Each number is 128 + 24 x the weight over the matrix's rms, rounded and kept within 0 to 255. Layers, rows and columns count from 0.

# layer 2 MLP down, 64x256, rms 0.112, rows 0-26, columns 0-255
[[122 165 111 147 133 130 160 143 150 101 141 112 106 141 120 126 151  96 132 131 165  92 113 138 130 137 122 131 112 119 170  80 145 124 141  92  84 148 145  86 146 133  95 110 123 133 124 112 115 119 114 113  95  85 130 142 138 133 122 142 139 132 114  64 131 150 145 174 143 169 118 123  98  72 162  96 117 153 113 137 130 158 104 170 130 125 130  98 137 122 107 144 163  95 112 137 108 155 123 148 140 134 105 116 132  95 110 137 175 139 133 152 185 128 107 126 108 143 136 114 143 123 144 135 147  89 128 141 127 138 159 144 130 108 124 134 146 154 113 157 153 135 130 145  98 107 104 136 152 139 136 131 141  86 109 175 121 130 132 151 105 139 148 121 134 106 105  97 115 138  93 127 122 129 131  94 123 174  91 117 153 116 114  90 130 111 115 127 159 114 133 123 139 117 126 139  86 134 102 169  93 132 112 140 165 114 142 120 151 135 138 112  88 114 102 156 158  99 121 102  75 114 139 117 148 122 125  88 115 114 138 138 151 161 143 134 124 168 142 116 147 152 148 123 172 106 118 160 162 103 122 182  98 117  92 127]
 [118 104 103  91  99 116 100  80  92  93  63 143 110 139 126 112  92 174 110 132 127  91 151 138 133 129  99 129  92 132 146 106 150 128 118  81 124 140 104 130 152 137 142 118 118 142 120 148 134 140 144 115 144 136 122 123  85  95 115 134 156 135 116 143 132  85 117 129  88  89  82 106  82 148 110  98 108 136 133 126 129 136 131  81 144 161 116 149  92 116 133  93 136 147 140 163 107 101 115 118 109 139 183 132 122 113  91 105 127 148 134  94  85 125 105 132 131 104 124 133 132  72 122 169 104 148 132 127 129 169 119 125 109  95  96  98 133 138 146 131 132 117  91 107 109 136 107  91 158 116 116 106 140 120 147 107 134 164 103 144 158 118 117 148  98 123 148 103 144 143 112 128 130 122 141 110  95 148 141 123 141 126 122 144  99 140 113 175 115 143 112 137 151 141 129 117 101 107 133 115  96 123 116 108 129 139  86  93 120 143 152 112 142 109 118 106 117 113 142 111  83  85 103 148 126 148 119 117 148 121  81 136 151  86 132 133 165 147 128 104 127 180 142 116 136  87 130 122 121 124 124  78 193 124 150  94]
 [154 125 176 112 148 154 190  96 117 126  96 116 134 121 103 145 128 181 121 165 150 159 128 123 123 105  87 156 142 159 158 122 115 148 112 163  82 103  92 143 138  95  79 122 163 115 134 167 116 127 168  99 131 137 151  82 224 118  87 141 121 126 139 116 111 119 127 140 129 121 121  98 122 162 120 149 145 172 107 111 124 100 131 120  71 126 118 102 123 116 154 129  96 136 147 176 131 100 106 153 100 118 163 135  83  83  92 114 118 126  97  95 124 112 151 174 139 131 133 145  90 115 129 127 143  91 127 128 114 112 109 143 105 113 132 147  99 201 108 122  93 182 113  97 130 143  96 145 106 110 111 109 157 148 151  88 159 151  91 145 131 102 107 137  81 144 134 144 107 104 159  77 131 143 133 145 157 132  83 113  94  90 123  93 126 125 189 111 169 129 134 122 129 137 137 131 134 114 121 124 124  85 112 100  75 127 137 124 127  99 145 135 139 138 154 126 126 115 140 159 136 167 127 148 153  69 113 110 111  91 124 161 142 115 143 140 137 138 123  98 123 113  97 177 134 157 139 123  83 116 107  93 134 164 152 122]
 [117 104  92  95 107 146 147 143 101 134 102 116 110 126 103 102 187 174 126 158  97 124  95  71 113 160 110 170 112 128 117 158 144 112 128 136 108 113 153 170 123 109 114 143 134 111 109 157 138 141  90 103 128 123 124 162 136 101 105 111 110 111 131  57 102 124 134 104 148 117  95 154 152  92 148 142 120 170 130  91 114  97 103 135 144 103 128 113 172 121 160 120  89 142 131  85 106 178 163 124  89 142  83  99 110 148 117  83 135 145 147 110 125 117 125 117  90  87  98 119 141 146 132 154 124 129 148 142 120 127 106 118 143 121 162 140 102 132 108 113 126 135 124 174 135 110 148 129 165 111 104 151 154 149 116 124  72 126 160 149 172 140  64 115 122 102 135 134 122 137 116 133 162 125 154 138 147  87 149 144 120 147  99 116 110 163 131 136 112  92 125  85 113 117 167 163 145  70 119 139 131 123 113  96 142  89 102 173 147 137 125 127 151 135 171 100 117 138 163 154 129 105 144  68 148  93 121 124 146 106 161 104 128 157 135 120 122 135  88 105 146 125 146 122 150 125 119 150 119 147 105 128  98 131 106 143]
 [158 139 129 148 133 135 130 145 129 136 163 159 158 136 151 161 156 149 139 160 125 124 156 141 170 100 124 119 156 122 130  90 182  93 163 129  85 122  72 114 139 141 120 101 134 112 151  72 124 120 104 138 107 148 121 134 127 142  95 144 114 175 141 111 110  88 128 169 129 112 119 134 106 125 195 143 135 180 106 129 142 159 134 130 137 166  65 115 165 114 122 141 135 114 135 130 133 147 141 123 188 154 121 123 169 141 154 192 155  82 136 105 152 149 127 129 119 132 129 157 155 104 162 165 106  98 120 156  96 103 107 138 142 123 124 142 106 130 151  97 118 134 126  96 147 134 107 154  85 101 123  80 105 130 120  99 135 178 104 123 135 165 139 118 138 103 118 182 160  99 126 100 137 155 102 154 102 140 104 126 118 191 154 116 111  98 125  84 156 124 170 181 119 151 115 137 123 131 114 174 118 172 143 165 151 130 113  87 101 103 151 127  84 113 143 125 120 111 144 134 114 169 146 166 138 138 131 123 136 101 163 136 142 125 140 137 137 147 113 113 121 141 126  88 117  91 159 107  89 126  79  99  88 129  98 203]
 [126  76 105 110 112 114 151 169 141 156  84 129 112 118 119 131 115 151  91 124 135 135  96 107 155 121 145 184 134 143 126 144 144 124 135  90 129  77 115 110 179 158 135 155  93  98 147 101 184 159 150 157 127 163 129 120 137 162 110  82 107 122 150 114 164  87 163 152 140 111 115 143 130 102 125 151 136  57 107 150 136 110 144 132 108 103 146 149 112  95 115  92 148 124  77 105 125 121 129 128 136 126 119 149 145 126 155 163  98 181 131 117 133 171 135  95 107  92 119 139 112 142 119 113 125  83 134  51 121 152 112 124 117 109 149  93 128  90 131 127 145 114 155  97 109 150 149 146 124 117 133 150  93 127 123 164 152 115 126 125 155 116 119 124 125 153 142 149  94 106  97 119 164 105 116 101  91 126 121 130 132 113  70 110 105 130 134 116  98  74 169 165 119  99 126 125 151 155 142 163 143 119 130 100 146 165 140 149 160 161 113 114 103 119 131  98 148 151 114 109 126 137 161 111 127 117 129 126 146 102 153 142 148 160 138 157 108 123 133 127 160  83  93 106 132 135  96  98 100 152  82 110 138 147 101 165]
 [151 109 114  87 134 174 141 116 145 123 136 163 131 173 112  96 128 144 102 121 153 140 107  97 115 135 120 108 168 150 110 185 148  95 130 118 156 155 114 115 105 133 159 137 178 157 144 123 104 137 128  75 112 132 129 157 134 110 136 156  94 146 121 206 125 139 109 123 137 107 105 163 160 125 135 105 161 178 113 146 103  90 112 130 129 145 102 132 160 124 152 144 105 123 161 108 140 157 135 129 124  74 132 108  89 142 103  97 166 112 146 123 146 147 126 126 133 146  89 142 139  82 128 142 138 141 101  88 145 124 123 117 128 101 106 144 134 107 129 159 155 132 139 137  95 158 163 100 128 111 132 107 130 118 148 151 131 129 133 146 158 117 158  51 161  79 111  77 105 148 110 148 146 134 146 142 138 124 110 159  94 121 112 125 136 130 101 144 126 137 126 116 121 164 149 160 137  87 122 142 161 110 119 113 140 133 134 104 153  84 154 139 139 211 138 127 106 123 123 132  91 171  97 105  88 145 124 110 122 124 157 131 151 161 142 143  76 114 153 128 130 104 169 156 102 115 126 136 117 122 165 131 149 133 119 151]
 [105 171 100 163 134 130 122 187 109  75 140 124 102 110 101 159 125 142 118 134 125 114 107 180 124 116 141 152 148 166 112 136 126 121  86 142  87 182 178 119 115  77 152 145 119 130 175 112 123 175 127 129  74 173 130 103  74 165 136 137 187 110 145 152 100 121 127 112 170 105 117 102 166 117 106 191 102  73 152 127 103 135  99 128 188 144 133 122 137 119 126 130 164 135 128 125 127  90 132 150 135 122 157 138 123  89 162 110 155 133 166 120 151 160 109 132  96 136 139  77 116 133 128 184 171 109 149 127 138 127 145 159  94 187 119 116 123 124 119 136 122 127 136 114 148 109 161 134 145 155 118 144 165 143  96 144 137 150 153 140 119 130 154 155 164 136  95 125 122 142 127 179 160 162 122 157 176 112 193 143  94 120 129  92 146 156 139 141 139  91 176 166 161 136 108 135 145 138 141 110 150 139 134 147  70 147 161 138 145 175 124  87 115 111  89 103 114  93 112 152 179 105 179 138 139  92 165 111  93 138 136 144 108  78 152 105  53  99 146 132 124 142 140 152 112  99 156 107 114 130 119 136 142 124 185 108]
 [152 113 102 139  91 108 142 142  62 125 137 150 118 135 102 117 144 108 130 161 158 112 120 141 135 149 141 156 144 165 117 128 104 138  91  86 146 112 111 127 112 116  71 128 135 135  96 133 144 115 132 124 121 111 105 159 119 137 129  99 103 100 118 112 181 131 172 142 134 158 185 141  78  93 133 115 101 135 127 136 155 149 130 108  86  77  79 122  99 156 144 118 109 111 143 126 132 131 152 150 112 170 111 141 118 119 192 119 110 141 128 122 150 110 101 145 122 141 135 162 138 148 135  97  97 100  92 143  97  94 108 141 158  89 148 153 109 117 102  86 113 136 120 122 141 127 107 103 131 154 120 162 122 146 109 119 159 123 145 120  67 139 164 111 129 146 107 142  97  88 131 147 154 145 149 175 136 153 124 106 129 140 108 102 111 171  63 112 157  89  86 118 145 136 102 161 149 157 103 123 181 122  98 158 131  70 101 136 159  95 153 186 162  91 123  99 154 132 122 188 163 152 147  81 123  95 132 115 141 113 126 105 118  90 125 131 149 123 103 121 102 113 133 131 118 106 102 115 126 107 140 172 112 123 152 145]
 [130 160 119  93 119 138 163 148 170 123 131 133 138 127  98 144 157 127 136 135 135  89  92 158 132 137 109 113 122 195 105 167 175 129 109  97 124 133 113 114 124 114 166 158 118 137 121 126 140 167 146 168  79 101 145 132 115 134 146 170 119 133 158 113 115 107 107  48 128 151  71 120 173  99 156 158 101 104 116 115 109 147 128  87  97  76 128  99 109 150  96 102 138 129 112 140 151 142 158  79 120 128 157 161 121 130 129 102 161 109 132 128 119 122  75 161 114 146 142  98 129  93 126 129 150 160 115 170 145 123  59  95 129 125 104 106 104 104 126 140 145 129 139 130 149 115 139 116 145 136 134 155 130 155 117 114 132 122  93 108 116 123 139 137 123 106 136 156 115 116 149 111 133  79 170 181 121 131 124 126 128 104 114 126 122 126 122 147 148 116 105 173 129 121 108 119 152 149 113 154 139 103 123  86 122  84 142 124 129 145 113 155 137 141 127 166 124 115  74 136 137 106 109 112 113 111 145 117  88 125 121 139  91  89  95  93 113 139 137 107 124 124 165  79  97  93 137  96 135 151  89 122 115 119 129  96]
 [128 153 118 108 126  95 164 159 147 126 146  83 131 142 128 123 164 121 157 135 110 114 161 108 118 128 159 135 152 136 124  96 144 145 121 143  98 120 108 160 132 228 121 130  82 154 143 123 155 141 153 120  89 131 112 145 157 143 165 113 163 125 117  92 139 116 124 138 113 110 110 154 137  82 135 123 117 127  94 147 121  87 130 130 102 108 161 128  84 138 139 103 125 108 147 113 110 127 117 144 126 133 139 117 109 145 133  73 145 122 126 108 109 116 153 125 137 116 107 167 135 141 106 103 135 104  89 112 103 141  87 118 133 117 118 157 154 123 161 116 120 104 106 136 161 128 151 160 103 163 112 127 127 101 100 166 103 123 132 105 126  88 105 123 113 127 144 142 123 129 117 138 129 122 143 147 100  97 125 107  88  88 133 120 119 150 124 113 117 129 117 128 136  92 186  93 150 139 127  84 133 153 105 104 157 121 115 107  88 130 122 147 118 157 127 132 159 159 145 104  85 118 126 105 146 137  96 104 122 127 125 142  93 190 100  95 173 187 127 117 123 144 109 111 160 120 113 136 100 114  96 125 138 130 139 141]
 [114 165 146  97 150 124 138 110 116 105 131 119 133 125 134  92 135 120 140 114 166 108 124 142 135 159 139 119 136 117 157 128 112 134 127  75  78  97 118 137 155 157 127 115 132 135 156 136 162  98 140 161 166 115  88 117 136 138 123 129 108 113  83 130 167 146 169 146 124 105 106 109 116 153 135 146  85 170 127 127 135 129 127 158 125 121 136  95 123 121 160 136  70 130 108 103 149 164 118 142 162 136 137 103 126 161 172 110 141 126 118 106 110 136 162 147 158 104 126 138 134 119  90 142 120  73 160 125  88 133 137 103 137 115 128 203 127 163 113 157  86 129 139  96 174 136 143 145 135 121 165 121  91 138 165 128 128 137 113 152 150 102 109  93 132 134 157 127 142  94 152 129 125 120 102 168 158 127 130 168 147 135 136 139 148 167  98 122 108 145  93 101 119 110 123 123 184 113 144 140 178 127  93 107 136 143 145 130 130 160 166 112 128 166 156 115 120 114 112 113 168 129 122 141 137  95 159 115 138 145 134 176 169 147 108  99 137 166 154 126  99 115 130 107 119 111  93 120 117 102  91 121 166 143 127 146]
 [133 126  82 150 130 125 151 174 104 107 143 176 147 155  97  98 100 122 128 131 100 115 131 127 127 133 120 123 141 171 139 168  80  96 119 124 114 111 110 145  89  95 138  90 187 186 104 141 121 132  82  87 112 141 140 119 104 147 116 159 137  80  98 150 140 146  97 167 135 145 136 106 124 153 166 116 146 118 167  85  82 151 132 135 153 122 124 104 137 117 157 138 134 144  97 131 107 133 158  98 190 117 146 107  94 111 112 113 180 151 116 137 133  93 104 118 125 130 106  83 145 129 102 118  98  91 103 124 133  96 143 126 140 147 143  88 126 125 103 138 136 158 124 178 109 106 103  96 163 126 103 118 147 100 103 138 127 134 128 151 128  93 112 124 152 141 164 137  64 123  96 149 146 100 101  92 129 117 131 150 128 103 135 150 136 129 107 116 111 114 136 109 126 158 131 132 136 136 186  96 120  95 146  79 132 111 119 146 134 108 123 125 116 116 132 133 158 134 120 134 106 102 150  98 187 127 107 139 141 136 144 143  98 128 183 176 138 154 112 119 137 155 186 137 138 173 112 169 146 104 150 164 123 128 120 128]
 [141 104 158 121 142 115 140 101 120 135 116 140 111 134 122 102 104 112  94 125  63 120 134 145 176 136 175 122 125 127 118 139 133 108  90 164 133 144 104 135 144 117 163 159 177 135  85 125 124 124 118 110 108 119 120 116 126 122 100 125 112 148 159 122 142  95 132 157 146 125 123  86 137 154 144 122 142 105 115 124 140 164 121 130 149 115  80 136 129 105 105 132  99 146 124 161 129 167 168 140  97 116 132 117 146 107  95 106  85 119 105 144 152 123 154 151 133 138 152 146 132 108 118 152 104 132 103 122 156 131 152 140  87 146 144 178  84 128 128 137 134 106 138  94 104 145  98 118  90 122 137 142 158  85  99 148  59 124 139 158  89 168 134 113 141 140 124 101 132 110 146 175 152 111 118  99 117 143 140 100 135 116 119 134  76 184 129  76 114 119 135  86 136 151 107 128 155 131 157 117 118 149 126  84 140 109  76 135 143 159 111 130 146 135 146 170 142 132 162 122 112 128 119 126 132 126 111 140 145 109 125 192 124 116 127 128 122 148 136 119 186 101 165 136 145 109 160 126 126  96 139 115 129 118 132 147]
 [136  86 139 115 100 123 168 120 119  82 102  96 121 145 117 142  87 175 141 135 117 117 115  98 144  90 127  99 151 144 110  90 145 169  98 180 139 143 106 154 113 138 182 109 135  88  98 144 123 115 116 104 119 122 152 101 122 161 125 136 128 135  94 165 139 129 116 132 125 115 132 129 130 102 150 116 146  97  95 129 130 105 161 151  96 107 122 129 133 148 162 138 118  99 139 137 122  93 107  72  83 109 139 132 137 131 134 151  90  81 127  86  97 137 137 123 165 134 106 114  80 111  92 118 104 103  84 110 168 110 124 109  81 135 130 154 125 161 129  84 127 117 128  95 101 166 156 111  95 119 155  71 150 144 109 115 145 131 102 157 157 168 130 126  81 142 109 133 107 144 113 140 112 148 147  73 163 136 110 145 114 114 123 123 103 120 127 107  77  75 160 117 101 146 122 131 118 155 153 109  87 149  90 115  89  69  93 116 104 171  97 126 102  90 132 140 145 145 164 152 139  83  95 123 133 138 127  99 141 141 180 108 139 115 118 102 151 157 146 113 122 159 132 127 103  78 103  87 122 116 122 104 121 129 168 104]
 [115 123 113 122 154 160 127 193 145 130 102 146 121 141 135 147 120 129 108 113 158  93 148 127  85 117 132  86 127 162 125 124 126  89 123 129 163  92 145 118 181 137 115  67 113 107 141 145 136  96 113 125 129 124 129 150 138  98 122  85 103 147 120 144 133 130 136 107 139 143  78 153 134 133 146 165 110 109 115 118 136  94 102 149 116 111 124 114 128 104 131 109 109 148  91 137 107 119 101 139 103 103 113  80 144 145 112 159 120 110 107 107 108 133 127 151 103 121 120 109 116 119 145 121 122 153 130 130  92 117  90  99 151 112 116 137 116 129 127 109 120 139 157 120 144 158 141 153 111  91 136 117  99 144 149 131 141  93 160 119 136 137 166 115 122 158 100 157  93 129 115 116 101 124 145  90 121 119 109 170 134 119 140 146 116 170 144 119 121 101 117 148 116 129 124 107 124 138 148 147 106 131 113 145 122 106 137  88  98 139 112 143 136 165 115 129 126 114 149 160 118 132 116 134 122  57 159  95 136 130 118 109 164 150 106 139 156 116  81 122 116 111 132 112 126  95 109  90 136 175 113 173 121 152 112 103]
 [128 119 124 123 138 100 135 120 126 109 136 111 159 117 147  88 119 117 108 162 187 132  94 102  69 130 119 192 144 148 137 108  90 139 181 152 134 104 106 137 165 117 119 132 138 155 126  86  98 132 122 112 127 126 153  82 145 134  99  83 126  89 104  98 126  93 170 120 152 126 127 123 153 103 152 169 132 120 125 135 143 105 150 157 114 139  97 133 144 113 107 130 147 164 113 121  98 123 122 137  86 160 122 118 152 161 158 104 118 136 121 109 107 117 144 106 112 143  87 133 123 132 107 140  96 188 122 112 111 139 136 126 121 100 132 131 120 107 143 137 115 153 155  96 113 153 123 154 142 110 112 129 140  82  95 137 158 130 111 159 104 162 124 118 116 119 146  78 113  99 133 120  87 148 117  99 133 175 105 158 148  95 113  92 142 141 121 150 114 144 129 136 145 128 104 159 129 137 154  89 144 113 117 134 107  86 104 132  87 186 116 121 154 111 125 138 157 133 141 147 126 105 148 138 186 138 153 121 114 121 124 138 183  86 117 120 145 143  83 129 115 140 130 150 143 160 144 133 134  98 106 161 161 126 125 146]
 [111 124 115 143 140  61  91 121 143 105 133  99 111 140 147 114 158 101 134 118 161 101 142 179 164 107 129 110 126 138 118  91  94 176 123 117 116 119  65 140 133 153 100 130 145 162 160 113 136 112 117 118 119 211  99 138 207 159  98 114  97 166 121 172  99 105 103 137 180  86  97 124 152 112  95  85 136  80  87 145 144 122 160 126 107 106 103 126 128 127 120 112 129 125 117 169 130 126 145 110 105 124 152 136 131 117 109 103 133 123 146 121 141 109 127  74 149 128 121 136 141 146 141 148 112 119  93  99 142 131 107 113 119 150 157 137 121 143  91 109 130 122 125 123 142 147 133 161  83 117 101 125 149 121 126 119 104 121 105 130 139 130 116 117 119 182  89 114 139 121 172  99 139 136 123 111 113 110  95 109 175 125 105 162 101 136 124 127 151 120 158  88  93 110  69 163 132  88 116 141 161 144 113 112 133 156  90 110 167 117 102 152 147 115 161 134  91 141 140 134 145 143  84 162 148 110 104 135 139 118 116  80 129 123 162 136 135 141 141 121 128 121 134  98 146 135  97 140 167 120  77 106 140 102 142  91]
 [169 130 112 101 123 135 120 144 122  98 135 153  99 147 132 144 186 135 131  94 136 105 129 143 139 115 122 151 138 132 152 128 153 105 118 115 130 102 130 141 107  90 113 145 130 140 111 122 149 145 112 131 101 149 128 122 123 118 134 135 143 183  94 149 149 110 126 114 119 114 131 122 116  96 122 105 114 117 112 165  86 115 217 147 119 149 133  94 109 160 141 110 106  96 107  83 121 147 108 115 123 156 106 113 132 138 128 143 106 126 118 149 176  86 149 130 148 101 116 142 146 171 127 124  98 101 119 138 164 127 118 133 124 108 107 138 120 139  84 131 135  87 116 127 100 125 168 122 109 152 152 170  94 123 140 145 178 136 155  93 143 147 128 131 131 133 111 101 131 156  93 148 124 115 124  94 101  96 131 133  93  95 141 103  93 136 156 131  85  94  67 139 148 176 133 112 103 113 102 149  98 140 148 168 113 178 133 147  74 159 122 147 121 108  87 124 128 141 140 114 144 122 127 200 119 137 114 146 155 154 100 129 140 149 139 145 154 112 138 105 160 178 151 141 111 145 117 119 168 120 138  90 124 129 129 155]
 [135  99 137 151 113 120 112 105 147 101 105 148 141  88 120 147  85 105 136 166 163 123 124 130 123 145 135  87 154 126 138 141 121 151 101 116 173 125 133 110 143 136 134 148 168 137 139  88 141 101 109 130 134 137 163 116 111 137 115  89 112 154  92 102 101 152 146 137 115  99 193 129 120 104 137 101 131 112 126 138 105 120 182 137 136 115 106 105 114 130 120 132 137 133 146 120 128 109  97 134  76 123 161 167 110 119  98 135 104 162 117 109 109 149 124 126 140  75 100 131 118  71  97 151 128 133  82 106  90 155 153 116 108 133 121 161 112 145  97 138  81 115 172 119  88  94 162 129 135 115 140 145  85 130 126 144 121 144 139  94 142 168 152 142 147 101 143 105  88 153 109 103 145 145 166 114 141 149 153 164 141  58 136 106 125 139 122 142 115 110 126 123 130 153 159 130 130 112 120 154 167 144 145 139 128 110 139 145 141 137 128 140 124 119 137 128 156 102 131 128 137 109  99 112 128  99 125 126 138 112  83  98 176 122  88 110 124 119 101  87  96 117 138 110 106 122  95 148 102  92 158 130 151 109  74 133]
 [ 28 135  73 119 121 125  94  86 102 156 107 130 164 189 160 124 152 128 131 109 135 159 124 113 167 140 134 129 114 175 151 168 141 129 130 143 187 158 130 115 108 120 160 139 156  87 140  67 137  86 170  89  80 114 160 148 169 133 180  92 128 128 129 120 124 119  75 116 112 151 152 182 179 129 138 159 115 165 114 126 162 107 161 165 122 115  82 101 172 128 163 170 122 108 139 121 152 127  94 181 132 126 133 112 129 142 129  87 140 112 144 129 104 134 149 122 138 153 104 121 115 179 146 130 186 129  83 116 131 105 172 124 137  92 119 117 123 123 153 109 123 123 119 112 124 143 105 100 136  83 172 125 127 121 148  99 132  93 155 145 126 178 162 100 112 129  67 121  90 128  96 142  87 127 159 108  92 137 136 173 136  99  83 105 150  90 134 164 103 157  98 160 136 130 142 139 134 157 151  85  89 109  78 194 121  94 148 124 107 105 144 142 171 150 109 154 130 177 153 184  97  83  86 135 100 144 149 129 109 155  82  95 111 179 156 109 169 133 131 115 163 164 160 149 143 164 146  75 146 115 101 146 112 106 149 151]
 [ 71 127 135 124 143 142  92 167  52 133  87 136 105 112  83 113 121 130 116 142 126 101 141 129  98 131  94 101 141 117 123 160 150  94  77 122 158 151 152 160 124  89 102 115 145 126 185 149 107 136 139 108 165 123 124 109 143 153 149 133 119 115 129 189  73 114  99  97 122 105 141 123 115  96 114 125 129 142 118 106 120 120 164 101 172 140 126 168 126 140 131  78 119 142 155 132 106 142  92 126 116 106 125 132 119 127  96 128 130 110 158 108 101 102 154 152 113 133  93 109 117 130  75 121 111 163  92 129 132 161  97 104 131 148 132  97 115 112 168 137 120 162  52 112 120  95 129 101 158  76 115  86 138 106 126  90 133 119 135 141 108 102 132 121  90 129 171  74 140  96 112 117 101 156 164 127 126 134 140 101 143 112 141 141 110 124 131  98  69 112 106 100 128 130 122 134  82 114 163 113  88 113 123  88 155 130 115 127 117 142 107 107 119  97 146 111 109  92 122  95 141 132 116 133 109 135  91 131 110 114 118  69 145 103 100  79 111 128 142 108 133 101 134 124 119 158 131 121 118 124  84 122 104 143 116  88]
 [111 148 102 155 105  57  77 100 121 119  96 115 120  98 120 111 107 106 144 124 136 126 146  95 116 117 128 101 101 112 111 135  79 126 151 113 145 132 154 114 152 149  92 114 140  78 128 118 144  94  80 115 163 206 116 160 106 119 128 144 139 119 143 105 121 140 149  97 108 148 109 140 104 121  78  88  86 109 141 121 119 151  90 145 158 151  87 134 141 136 154  88 127 116 152 116 150 113 115 102 143  91 119  94 130 130 121 143 114 128 171 151 133  82  89  83 141  99  93 106 128 116 148 138 125  80 147 101 112 133 170 149 162 108 113 149 131 164 128  97 115 144 140 153  82 110 121 129 152 163 121 159 110 116 150 131  77 134 149  81 155 185  93 145 124 109 153 141 100 135  72 160 108 121 130 121 134 139 120 120 148 174 132 117 146 101 106 115 161 120 129  63 119 125 135 162  96 103  83 155 135 108 102 101 138 138 163 109 141 100 133 116 142 114 128 119 129 124 143 139 118 164 155 163 119 103 140 123 113 128 129 164 123 162 110 125 168 107 134 130 102 107 122  94 118 112 135 129 149 138 146  91 165 122 121 103]
 [ 98 118 125 137 101 108 134 163 131 149  88 120 131  92 134 125 145 136 106 134 114 146 108 123  99 164 129 111 115 105 108 180 120  79 100 134  74 144 155 159 135  86 119 137  99 127 117  86  89 106 114 116 146 133 134 155 131 125 170 118  86 116  93 155 177 128  83 114  97 115 123 150 106 148 121 139 179  87 136 124 128 127 101 169  99 165 165 171 122 141 123 147 143 143 164 119 137  76 141  81 119 117 139 113 102 131 123 128  91 103 172 148 103 116 141 137 172 164 103 139 111 122 119 130  96 137  70 155 119 141 131 145 133 115 139 141 131 152 147 112 150 120 149 127  71 146 168 138 152 150 130 170 123 118 133 128 170 125 139 159 131 133 136 161 109 123 120 121 171 111 134 168 116 112 137 134 128 110 120 139 133 125 127 154 145 110 121 144  90 133 163  94 106 138 130 168 145 121  50  90 138 137 118 129 130 137 105 117 138 138 144  95 171 116 134 126 146 165 116  98  93 115 128 101 121 174 166 148 138 147  85 131 138 130 140 135 102 104 147 141 155  80 125 153 118 142 115 103 130 119 128  92  94  99 163 116]
 [178  76 109 102 160 117 138 169 133  78 116 152 124 183 131 134 137 106 139 168 135 181 127 139 161 142 115 131 113 115  56 111 146 116 102 110  79 123 139 141 131  90 133  85 145  75 125 117  50 132 169 131 117  87  98 125 126 145 136 166 136 165 161 132 144 113 112 167 137 141  93 137 111 126 160 147 111 146 144  89 109 174 119  97 131 122 115 134 124 136 164 114 115 136 109 132 144 141 124 158 118 143 143 153 118 100 127 114 137 157  93 128 109 138 168 199  95 108 120 115 164 137 126 127 128 148 113 159 148 103 110 161 108 129 138  81 135 179 139 139 155 133 152 141 135 112 114 115 157 138 147 159 133 187 166 124 162 118 122 146 105 131 116 130 129  94 146 158 105 138 113 130 124 116 136 160 146 190 163 117 143 189 145 114 147  84  99 108 138 156 122  82 102 127 132 123 153 136 139 123 111 145 141 135 142 129 136 133 182 118 166 119 114 164 159  97 137 167 137 136 116 117 132 100 108 180 161 158 162 182  91 147  67 110 143 129 115 108 131 129 120 100 162 137  78 167 124 154 135  93 135 113 104 139 165 158]
 [134 124 116  80 140 116 139 131 151 104 132 189  79 166 149  99 121 152 120 144 144 125 164 167  86 150 171 135  62 155 104 156 120 147 104 163  97 157 132 127 151 151 136 133 189 148 174 141  65 150 101 112 117 126 146 121 139 118 104 161 141 122 178  90 148 163  89 114 165 167 132 111 132 113 120 162 141 160 114 169 123 120  90 182 156 149 145 113 153 140 128 165 118 177 122 137 123 167 126 120 162 129 116 128 113 114 100  99 155 117 120 130 131 124  87 140 100  79 113 130 136 145 131 149 111 153 141 124  86 109 139 124 135 138  89 131 100 112 159 132 120 120  88 142 145  99 120 123 150 116 117 113 151 102  85 144 110 168 138 144  97 122 156 114 123 125 153 128 116 120 142 104 150 110 105 118 176 143 128  77 130 118 150 142 155 111 135 135 104 177 150 131 126 123 126 102 155 144 195 130 100 129 147 114 125 165 146 158 119 139 106  83  97 163 117 155 197 136 160 122 115 132  88 134  80  90  79 109 150 103 125 111  97 127 135 130  97  78 123 128 116  86 155 159  88 153 143 171 121 101 153 140  99 108 119 189]
 [155 152 120 119 129 107  83 154 111 149 128 101 123 140 118 114 118  79 108  97 140 145 148 135 133 147 109 148 132 129 164 122 175 159 168 143 156 111 143 136 115 105 135 100 132 168 114 138 140  89 112 126 103  97 118 112 148 111 110 128 111 135 170  56  82 146 136 106  96 153 121 130 153 137 166 129 133 112 120 177 134 141 131 147 148  97 156 127 110 124  97 146 101 119 113 150 118 182 158 158 108 126  88 146 115 159 102 144 129 147 134 140 169 132 140 144 135 135 177 128 121 197 157 127 123 127 135 152 118 139 147 128 160 166 128 107 141 142 113 117 161 130 160 118 174 141 108 123 125 153 166 113 155 127 126 108  90  98 143 137 165 129 158 132 115 101 135 131  53 145 108 138 164 146 110 102 155 142 153 164 122 135 124 155 171  68 137 106 123 159  45 179 166 162 178 129 102 143 128 131  85 114 117 106 156 137  87 123 115 107 119 101  90 137 153 131 170 104 128 100 128 135 148 100 120 117 115 125 113  97 101 125 121 106 141 136  91 131 117 111 138 197 135 175 177 155 142 143 105 157 158  89  73 129 132 102]]